python train.py --num_key_value_heads=2 --norm_place="pre" --norm_eps=1e-05 --tie_word_embeddings=false --init="normal" --init_std_o=0.0 --warmup_steps=200 --schedule="wsd" --decay_shape="linear" --final_lr_fraction=0.0 --max_seq_len=256 --train_tokens=128000000 --max_steps=6782
Each number is 200 + 30 x the weight over its row's rms, rounded and kept within 0 to 999. Layers, rows and columns count from 0. The size before them is the row's rms in percent of the matrix's.

# layer 5 MLP down, 64x256, rms 0.0589, rows 0-21, columns 64-127
094,205,188,172,151,177,126,220,176,224,241,173,192,199,208,172,264,182,214,199,244,224,258,165,230,198,173,188,242,222,174,211,165,195,256,166,200,180,195,189,207,199,202,221,171,188,164,210,223,268,198,189,208,190,167,217,185,235,210,186,195,180,163,178,197
104,197,150,236,258,228,251,254,255,182,172,200,204,212,171,251,199,167,235,184,183,194,233,206,224,165,230,226,195,176,205,187,247,225,198,207,167,167,179,174,180,190,207,192,197,206,145,222,185,157,210,224,179,152,208,221,238,214,183,232,202,198,254,95,201
099,168,268,179,207,230,197,201,165,214,247,181,212,218,134,240,115,230,157,177,173,166,179,159,201,207,243,237,199,191,185,223,204,189,206,206,207,254,212,163,199,218,179,218,167,249,152,188,214,222,205,235,205,236,217,224,218,161,217,195,175,229,202,247,195
091,216,214,234,209,287,202,144,263,197,214,216,179,158,158,217,174,211,203,153,195,208,194,183,211,182,175,175,179,227,226,195,234,129,198,200,259,165,183,134,213,207,227,216,173,175,204,172,143,196,141,210,208,169,210,172,217,215,186,230,143,190,189,189,211
096,167,198,196,169,212,201,244,194,209,197,202,166,166,200,163,196,228,204,231,244,223,195,162,196,189,235,195,204,232,147,242,185,200,190,209,171,140,203,180,188,128,183,169,152,148,174,215,189,220,211,259,148,238,196,246,237,243,215,179,234,241,164,219,181
096,234,197,200,188,195,166,229,225,200,178,185,258,201,205,230,182,235,240,203,189,207,176,181,208,165,171,179,153,196,252,239,263,209,156,165,169,159,255,219,238,211,150,200,186,194,193,187,170,195,222,189,149,232,183,146,192,218,228,176,240,207,236,225,218
105,199,207,192,173,214,204,205,205,160,188,186,211,218,236,174,240,252,198,154,234,213,216,168,216,186,210,181,183,209,159,203,179,224,272,224,159,172,174,279,175,171,242,215,194,251,218,218,175,192,271,172,210,157,241,184,221,172,243,172,175,163,199,212,201
091,182,193,194,203,267,163,184,205,224,198,209,170,216,203,167,176,254,218,224,253,162,237,212,211,186,186,162,198,224,228,211,167,189,197,182,242,193,228,230,223,239,251,218,185,196,235,190,230,197,184,193,172,235,187,230,216,181,175,210,212,168,164,203,202
093,188,232,195,190,202,218,172,230,216,201,215,240,172,215,199,208,217,230,202,167,278,201,197,214,197,181,183,207,166,207,179,152,223,173,222,199,187,227,193,186,243,175,194,246,167,232,224,228,184,255,216,223,169,259,240,172,215,207,189,194,182,183,220,201
092,220,148,207,235,179,174,254,184,220,223,195,234,151,217,204,211,217,181,222,194,212,154,214,214,223,176,173,157,190,191,233,205,215,198,144,222,207,169,270,266,193,159,165,202,231,285,186,168,190,226,174,181,237,250,237,183,192,173,200,182,213,225,226,209
103,196,232,219,227,190,211,183,173,268,188,199,221,152,225,218,181,150,224,175,220,176,184,160,206,180,216,186,174,210,256,191,192,187,126,200,148,168,168,169,173,205,165,195,134,221,155,205,182,197,238,167,187,254,197,220,128,232,238,219,186,165,190,250,199
099,176,180,183,188,204,189,182,203,196,175,211,205,213,229,200,204,156,168,143,203,241,173,246,189,256,199,220,168,182,186,180,187,222,249,189,189,243,198,239,194,207,171,188,258,173,193,199,203,201,183,215,225,186,236,221,200,233,208,196,235,186,228,220,197
115,198,214,195,188,212,227,202,164,216,249,141,173,160,212,187,124,207,210,233,173,176,201,191,158,163,156,202,185,224,189,201,207,206,214,211,211,162,287,216,228,217,155,202,227,205,250,180,175,231,231,122,180,183,235,233,229,219,208,185,176,227,158,196,196
102,238,156,215,190,160,210,200,217,177,253,203,187,298,198,192,198,145,213,225,220,163,155,203,182,205,187,225,181,219,204,141,177,153,180,222,184,174,236,186,138,210,201,200,242,245,182,215,249,241,186,163,203,204,182,198,192,144,268,198,217,221,182,174,207
130,185,200,182,192,209,174,154,177,182,176,233,217,177,240,235,251,212,198,266,181,141,177,206,201,217,209,166,216,190,227,201,186,191,225,186,213,206,175,228,234,193,177,201,226,221,213,194,238,228,216,214,236,214,188,171,125,216,183,183,192,189,198,154,194
095,218,226,199,195,166,186,216,233,158,256,221,214,173,220,149,223,167,227,136,147,186,177,221,199,212,224,177,198,211,185,217,238,138,183,240,161,191,160,229,234,186,199,146,243,201,213,207,235,190,196,217,223,150,140,204,191,217,206,182,197,212,185,193,202
107,211,209,213,208,226,214,203,259,203,159,189,231,236,191,185,131,171,187,171,189,147,191,223,228,216,175,218,224,219,259,256,182,192,212,188,204,148,152,203,160,170,226,214,201,171,172,214,155,155,202,148,229,252,222,243,226,181,220,210,144,246,203,192,203
112,217,221,213,221,149,200,232,218,173,218,193,221,204,170,237,109,186,199,226,191,195,200,196,217,198,218,197,152,226,212,220,204,238,200,232,230,192,215,181,242,235,247,198,205,173,234,201,207,155,213,182,211,122,180,192,206,170,190,199,212,204,189,240,205
094,179,251,178,176,252,255,208,194,221,199,246,177,141,235,206,188,227,240,173,177,248,234,199,188,206,194,231,237,216,181,175,226,232,132,206,183,250,115,196,255,218,166,219,214,192,195,179,191,166,185,188,232,229,181,181,180,206,192,179,208,280,171,210,198
096,239,206,203,251,224,193,176,181,208,182,223,209,240,194,207,221,181,246,197,207,213,163,206,192,212,243,221,261,193,200,196,212,226,174,226,182,264,225,121,231,211,172,235,265,181,202,217,174,220,188,237,198,203,187,182,224,166,221,217,217,221,228,192,222
090,191,180,215,181,227,177,172,126,220,235,212,215,213,189,189,213,202,169,190,189,171,220,206,222,185,210,222,157,173,163,155,207,229,176,240,195,228,208,190,232,162,234,196,222,181,197,213,151,131,194,221,222,213,237,235,204,148,161,212,227,213,227,234,204
102,221,215,215,232,217,223,195,211,158,221,205,230,211,199,234,184,190,188,210,181,167,191,240,206,175,215,211,199,191,216,202,194,190,249,186,213,214,147,198,195,250,206,166,203,201,181,215,118,170,175,265,190,208,170,212,176,167,197,228,190,192,190,171,208